config.toml
num_attention_heads = 9
head_dim = 64
hidden_act = "quick_gelu"
positions = "rope"
rope_theta = 10000.0
rope_fraction = 1.0
parallel_block = false
init_std_qkv = 0.0156
init_std_o = 0.0
warmup_steps = 532
Each number is 128 + 24 x the weight over the matrix's rms, rounded and kept within 0 to 255. Layers, rows and columns count from 0.

# layer 7 MLP up, 1728x576, rms 0.0258, rows 448-456, columns 384-575
[[115 138 152  93 128 155 130 171 108 112 136  84 135 151  77  95 128 112 119 161 126 157 112 132 173 125 124 102 146 137 135 178 170 118 125 130 192 149 149 123 125 125 149 134 140 127 176 123 103  99 111 128 169 132 117 118 121  63 175 142  96 109 115 162 119 140 122  80  81 124  65 155 148 120 129 142 125 185 168 193 159 160 137 146 111 134 118 158 175 130 126 163  85 118  81 145 149 127 104 138 110 109 126 112 124 126 173 129 160 108 108 133 113 153 124 109  79 141 114 129 154 161 131 129 160 150 135 150 124  98 138 153 158 135 151 149  97  85 101 158 114 226 143 184 123  99 152 156  95 174 126  97 126  97 127 161 177 137 102 135 137 144 119 114 108 105 106 125 132 166 179 137 103 116 120 125 151 161 133 166 166  27 130 118 131 130 171 102 103 175 139 102]
 [157 160 170 145 113  90 136 116 102 117 130 157  74 125 142 132 146 194 131 149 138 114 144 114 167 155 113  80 124 110 134 120  99 135 110 128 149 176 135 115 179 155 171 132 129 160 133 122 135 157 159 180 126 148 134  94 106 115 132 110 119 133  79 158  90 120 153 114  78 103 129 129 166 118 113 116 101 122 111  70 157 157 140 130 108 163 142 123 167 158 115 124 160 133 149 147 118 164 153 100 124 150 147 126 155 142  85 133 151 157 159 130 136 103 136 130 147 121 151  55 122 139 119 116 122 125 157  65 162 171 213 145 177 114  91 145 144 125  93 138 140 146 136 120 105 147 126 132 149 117 161  89 136 112 106 108 118 103 118 118 101 159 133 124 120 120 136 140 121 147 140 131  87 134 129 110  41 160 118 122 119 114 125  96 113 123  97 148 119 147 110 147]
 [145 124 167  97 130 151 124 122 126 164 127 148  93 113 105  78 130 171  81 174 122 120 142 105 131 142 166 112 100 132  67  98 125 156 128 100 121 135 198 140 130 154 162 144 118 116 135 118  88 146 138 156 113 134 121 137 135 126 142 151 138 131 125 123  63 130 157 133 113  78 148 109 153 156  90 134  89 114 113 158 160 139 181 114 134 143 165 102 173 144 144 139 109 187  91  96 106  96 121 119 131  94 131 127  85  95 182 104 119 175 130 124 113 100 127 102 165  93 134 114 146 116 135  91 133 120 106 145 107 132 156 157 144 117 153 154 145 161 113 162 154 119 122 161 144 117  83 150 143 147 120  91 148 184 139 120 109 133 101 150 190 145 104  94 119 181 148  96 140 117 159 100 105 146 123 118 142 145 155 133 108  63 144 136 116  82 193 162 116 127 103 136]
 [131 141 150 133  87 133 123 138 149  95 128 119  65  82 115 129 128 122 152 132 179 115 155 117 158  86 138 146 122 121 109 117 115 177 153 130  92 122 107  82  99 129 148 147 145 150 115 158 143 115 150 163 153 131 102 140  88 153 217 161 148 105 134 138 103 147 153 119 147 156 105 129 146 116 118 116 134 120 196 132  90 123  91 130  96 125 117 113 143 126 100 135 140 116 160 100 138 116 134 143 111 116 103 137 140 160  93 187 129 130 157 147 146 128 164  80 129  89  74 147 146 134 113 102 135 105 146  89  98 149 172 145 138 141 165  73 133 114 181 112  86 105 136 126 103 148 102 136 151 128 105  94 147 138 141 152 111 104 105 109 103 152 145 157 176  93 158 134 104 166 158 110 122 104 147 106 140 118 146 148 107 149 162 145 154 123 100 138 120 117 122 109]
 [120 186 133  82 116 133 133 163 152 137 110  90 132 141 105 156 134 160 136 129 117  78 130  97 145 102 113 107 119 114 154 138 128 118  97 114 137 168 165 109 116 171 154 145  92 133 116  93  94 140 125 144 110 131 138 129  97 101 107 141 140 103 104 183 156 125 158 127  97  99 131 117 145  97 112 123 134 169 170 130 179 108 185 161 108 148 155 137 121  97 110 108 106 133 180 151 147 165 141 112 128  93 137 162 177 106 149 113 112  97 146  47 120 121 154 114 114 133 110 135 120 164 110  70 129 100 113  87 136 123 135 129 113 132 135  85  99 141 136 122 135 187 131 120 101 135 120 149 138  96 135 150 158 168 112 124 154 182 163 154 151 152 132  97 139 172 104 154  72 126 126 187 174 127 147  46 106 157 142 157 139 102  92 134 141 158 103 141 115 147 111 104]
 [106 167 126 138  95 133 174 157 103 120 113 141 102 118  92 158 132 107 148 110 131 150 166  98 136 131 121 163 136 100 161 142 157 143 111 144 119 111 137 194  73 135 147 139 108 169  78 150 185 136 158 125 109  44 157 142 114 136 114 154 198 116  98 133 108 132 107 141 144 133  96  98 163 103 159 176 126 133 161 132 162 125 111 115 131 124 149 127 154 124 124 153 125  77 115 133 124 160 190 130 106 114 147 130 161  74  80 133 156 131 112 138 164 135 142 130 133 132 108 134 112 139 135 124 127 138 121 142 131 160 119 143 105 137 152 114  83 130 127 132 140  85 133 140 117 143 105 104 112 126 119 115 125 101 133 130 130 123 147 134 169 169 148 139 148 143  98 122 145 140 109 113 113 164 161 121 113  78 126 128 139 143 144 141 143  89 156 152 107 151 117 100]
 [186 137 143  99 147 150 110 142 122 145 133 123  70  88 124 110 102 123 144 135 124 118 132 128 108  84 130 104 153 103 106 124 151 165  92 139 134 127 105 131 154  83 147 135  65 115 131 137 110 137 162 167 155 138 129  97 122 111 152 140 110 113  92 157 143 111 146 129 135  75 129 156 155 174 127 163 105 137 140 107 127 132 131 157 178 134 112 163 144 136 162 132 132  97 120 130 151 140 152 127 118 109 124 167  92 101 146 153 122 139 126 143  81 134 131 149 118 109 125 127 100 119 128 120 141 132 126  81 143 136 111 148 135 148 114 131 142 129  82  94 144 162 146 191 154  89 148 110 185 131 110 125 154 171 148 200 144  95 107 148 166  86 117 116 122 140 139 111  85 121 169 103 159 151 115 158 148 134 149 159 105  95 136 116 121 115 100 137 107 124 118  97]
 [ 96 168 128 208 110 113 130 128 118 201 136 109 125 144 131 122 104 158 115 165 133 138 132 159 118 152 125  95 170 116 131 135 126 141 128 118 132 142 155 112 112 152 104 139  64 128 160 152 133 114  94 111 162 178 174  99 131 124 143 145 170  97 120 111  79 115 162 129 147 110 138  55  98  99  37 167 167 130 168 146 130 143 159 166 156 144  89 101 148 108 119 130 142 126 134  95 124 106  92 121 107 100 109  90 109 100 121 138 121 184 137 101 115 116 111  98 152  85 142 139 113 149 102 123 102 128  76 103 110 148 114 143  79 133  72 146  94 139 169 157  56 120 121 128 126 117 112 105 125 126 165 137 111 188 114 161 133  82  99 194 136 123 126 128 166 166 125 135 100  82 167 142  99 141 150 142 126 164 119 155  89  93 172 140 120 185 129 152 171 161 169 117]
 [103 176 152 175 138 106 120 121 103 150 124 151 127 108 123 146 153 150 106 121 142 178 119 144 113 146 138 128 171 141 108 151 148 101 125 105 130 112 122 152 143 138 133 142 153 133 157 102 132 123 169 141 138 141 113 100 139 140 184 147 121 112 123 100  85 130 100 125  95 114 119 100 142 145 105 106 123 161 135 123 109 131 106 119 118 145 108 168 134 115 139 135  72 137  96 153 125 136 135 117 101 134 116 141 115 167 123 155 122 117 126 134 122  83 140 139  95 134 136  97 140 120 144 103  93 138 135 127 139  90 100 144 112 150  99 156 131 115 182  98 138 131 144 143  98 127 134 100 149 142 131 134 136 158 120 123 111 102  96  95 111 159 124 122 139  93 140 131 104 138 145  83 103 127 148 114 120 161 121 150 112  89 103 109 106 117 103 131 123 114 120 132]]
# layer 7 MLP down (transposed), 1728x576, rms 0.0209, rows 448-455, columns 384-575
[[160 119  98  97  77 102 104 139  92 164  93 180 155 136  88 122 139 136 152 144 123  98  90 106 118 171 104 133 130 136 108  95 110 155  95 116 118 150 149 103  73 158 153 133 105 148 140 100 171 166 110 127 118 133 104 125 137 150  50 127 174 123 128 154  92 131 130 152 119  99 142 193 100  78 130  87  98 116 118 162 115 101 151  85 144 131 130 168  77 129  86 124  74  51 140 110 149  92 122 122  79 135 131 106 121 167  82  76 154 110 165  79 147 127 150 135 120 151 135 120 118 127 128 135 146 121 128 164 126 115 111  87 110 148 149 123 117 131 129 121 115 102  66 104 111 111 168 118 169 117  94 129 127 170 190 112 140  99  55 129 155 136 141  60 109  89 116 125 160 144  86 148 112 145 108 144 135  95 137 124 135  87 117 143 146 140  88 127 154 128 174 192]
 [135 113 133 135 145 111 116 116 181 160 139 115 160 118 124 120  90 121 116 141 141 160 125 138 117 122 104 128 127 131 148 158 136  86  98 137 154 102  72 159 155 116 134 113 181 131 116 118 120 143 129 142 132 122  94 127  90 150  99  99  70  72 118 115 200 128  99  95 147 121 167 126 105 148  72 130 193 153 130 159 119 136 174 104 132  88 135 106 142 125 126 131 100 127 125 123 149 118 149 138  57  72 191 113  99 107 148  91  89 117 104 114 136 117  54 155 112 149 103 156  97 113  56 106  93 130 146 128  77 124 120 125 130 161  96 128 141 143 176 173 134 156 157 135 137 138 108 136 114 154 117 125 124 165 122 150 137 123 123 150 118 106 124  99 152 113 121 125 131 103 157 147 125 172 100 124 142 111 139 169 130 143 163 126 147 113 147 177 134 121 138 124]
 [106 151 147 142 112 131 139 131 160 209 120 104 123 107 141 126 149 152 125 154 110 124 138 142  98 152 130 101 136 153  96 117 106 159 174 114 109 148 110 106  83  58 147  88 148 106 130 158  95 158 129 132 108 149 138 110 116 118 116 117 130 163 112 176 142  89 158 165 163  77 121 115 119 107 105  98 154 163 113 146 135  91 138  91 162 113 101  92 126 106 165  96 119 183 170 170  97 137 151 138 103 150 150 153 126 165 196  98 122 107 125 117 155 145  94  71 165 144 149 117  85  63 162 147 102 150 146 159  63  98 136 104 138  76 112 149 106  91 170 113 175 145 149 125 152 165 105  83 113 145 154  96 152 133 116 118 141 116 111 121 101 130 137  94 128 137 148  95 109  92 173  92  64 106 121 114 132 152 151 106 103 119 147 168 124 189 160 157 133 127 128 128]
 [137 131 116 141 136 117 143 124 109 113 174 150 147 157 159 122 122 115 142 108 151 160 115 175 154  77  91 140 119 141  63 126 104 153 128 102 147 126  95  90 119 117 120 161 106 115 113 167 133 154 130 179 107 103 130 151  94 133 130 109 132 116 158 131 113 126 133 150 119  92 140 128 136 114 153 154 146 141 124 174 157 119 119 129 113 115 134 112 113 119 160 120 124 150  85 159 108  57 114 128 149  91  89  95  97 154 142 112 184 114 140 160 109  63 153 124 120 100 139 139 104 126 109  87  96 151 141 116 130 135  96 150 129  65 112 159  99  91 148 151  89 108 129 136 149 133 196 125 138 131 149 128  96 120 121 117 145 118 133 131 126 123  98 141 124 122 131 118 183 133 162 142 118 167 124 119 179 114 124  89 143 112 109 133 151 116  75 155 124  98 180 144]
 [ 83  97 129 130 142 116 111 169 165 116  62 134 112 144 142 118 158 150 122 123 108 117 136 127  99  81 111 134 118 106 150  95 137 132 138  73 148 125 109 155 118 156 136 138 137 143  82 131  85 112 121 106 115 149 145 137 112 125 159 122 181 153 139 124 102 103 129 123 101 103 115 155 109 123  94 140 123 113  79  88 120 142 112 138 128 118 158  92 126 116 126 135 166 148 171 130 115 131  75 145 133 123 120 104 124 200 174 179 135 136 123 125  97 121 130 172 115 135 146 105 132 148 135 153 128 124 130 135 103 126 170 192  93 141 137 204 119 160 130  71 119 121 105 131 130  95 131  79 140 121  93 101 150 107 104  88 111 127 156  90 155 139 160 146 163 104 118 121 157 154 141 153 113 118 123 143 141 129  91 112  93 120 212 124 161 147  92 159 144 165 104 112]
 [145 142  96 104 170 111 100 145 171  86 162 140 141 148 134 173 107 157 131 171 118 123 107 123 116  54 103 129 136  83 144 123 129  67 132 143 126 153 125  62 138 140 126 139 165  99 116 100 152 142 138  88 116 149 117 159 171 140 144 133 143 124 117 104 140 186 161  91 130 114 135 145  78 119 114 120 188 112 125 177 113 134 153 116 117  78 126  92 144  81 148 104 100 150 131 166 173 121 138 144 136  92 133 137 115 110 118 164 124 160 135 129 150 178 160 125 106 113 105 139 169 156 146  73 147 113 177 114  87 128 140 106  79 133 118 151  92 130 102 150 130 145 160 116 161 149 115  84  88 132 164 117 106 164 136  64 119 148 151 133 132 118 119 159 150 105 127 156  97 186 149 137 117 156 118 145 118  89 131 137 114 176  66 135 152 118  90 122 147  84 121 114]
 [134 146 130  89 120 118 123 128 134 131  88 134 170 113 149  92 112 141 138  97 116 121  97 113 112 109 134 129 120 156 168 129 130 147 168  58 104 160 139 158 163 150 148 114 128 164 182 132  87 126 119  68 142 118 111 142 156 129 120 125 130 159 175 119 126  97 112 116 119  95 121 121 126 139 123 117 130 177 123 116 141 155 106 122 111 140 157 158 165 146  85 124 116 150 158 145 129 124  98 129 140 130 133 135 129 126 115 111 159 106 132 149 175 177 124 140 145 147 149 134 137 104 107 111 117 103  91 112 116 125  94 124 146 127 145 128 170 169 135 143 128 111  94 101 114 157 129 108 127 155  79 124  92 150 133  85 131 132 132 138 155 141 109 123 142 110 125 111 166 136 104 167 108 144 154 105 141 121 146  99 183 105 134  97 133 126 184 116 115 114  93 144]
 [150 119  81  86 100 133 132  73 189 100 153 125 117 130  99 148 131 142  90 139 139 123 101 112 118 125 196 147 115 127 144 129 117 128 132 136 130 125 122 129 145 129 145 131 147  94 161  86  84 107 112 134 158 108 155 144 107 141 160 119  83 101 185 140 146 129  90 170 163 152 145 119 138 173 133 122  92 122 150 151  81 154 144 100  75 144 146 108 136 144 138 143  90 120 135  96 141 111 130 155  98  75 129 112 179 116 151 153 110  87 149  98 130 149 110 137 152 100  84 164 178 144  64 130  96  99 108 119 168 115 133 136 112 105 123 172 135 134 100 112 137 107 145 130 127  78 142 112  99 164 112 113 188 132  89 160 119  82  91  91 128 148 148 103 161 126 155 149 133 167  90 128 141 114 112 143 115 122  89 115 137 120 114 122 152  94 101 138 181 115 158 145]]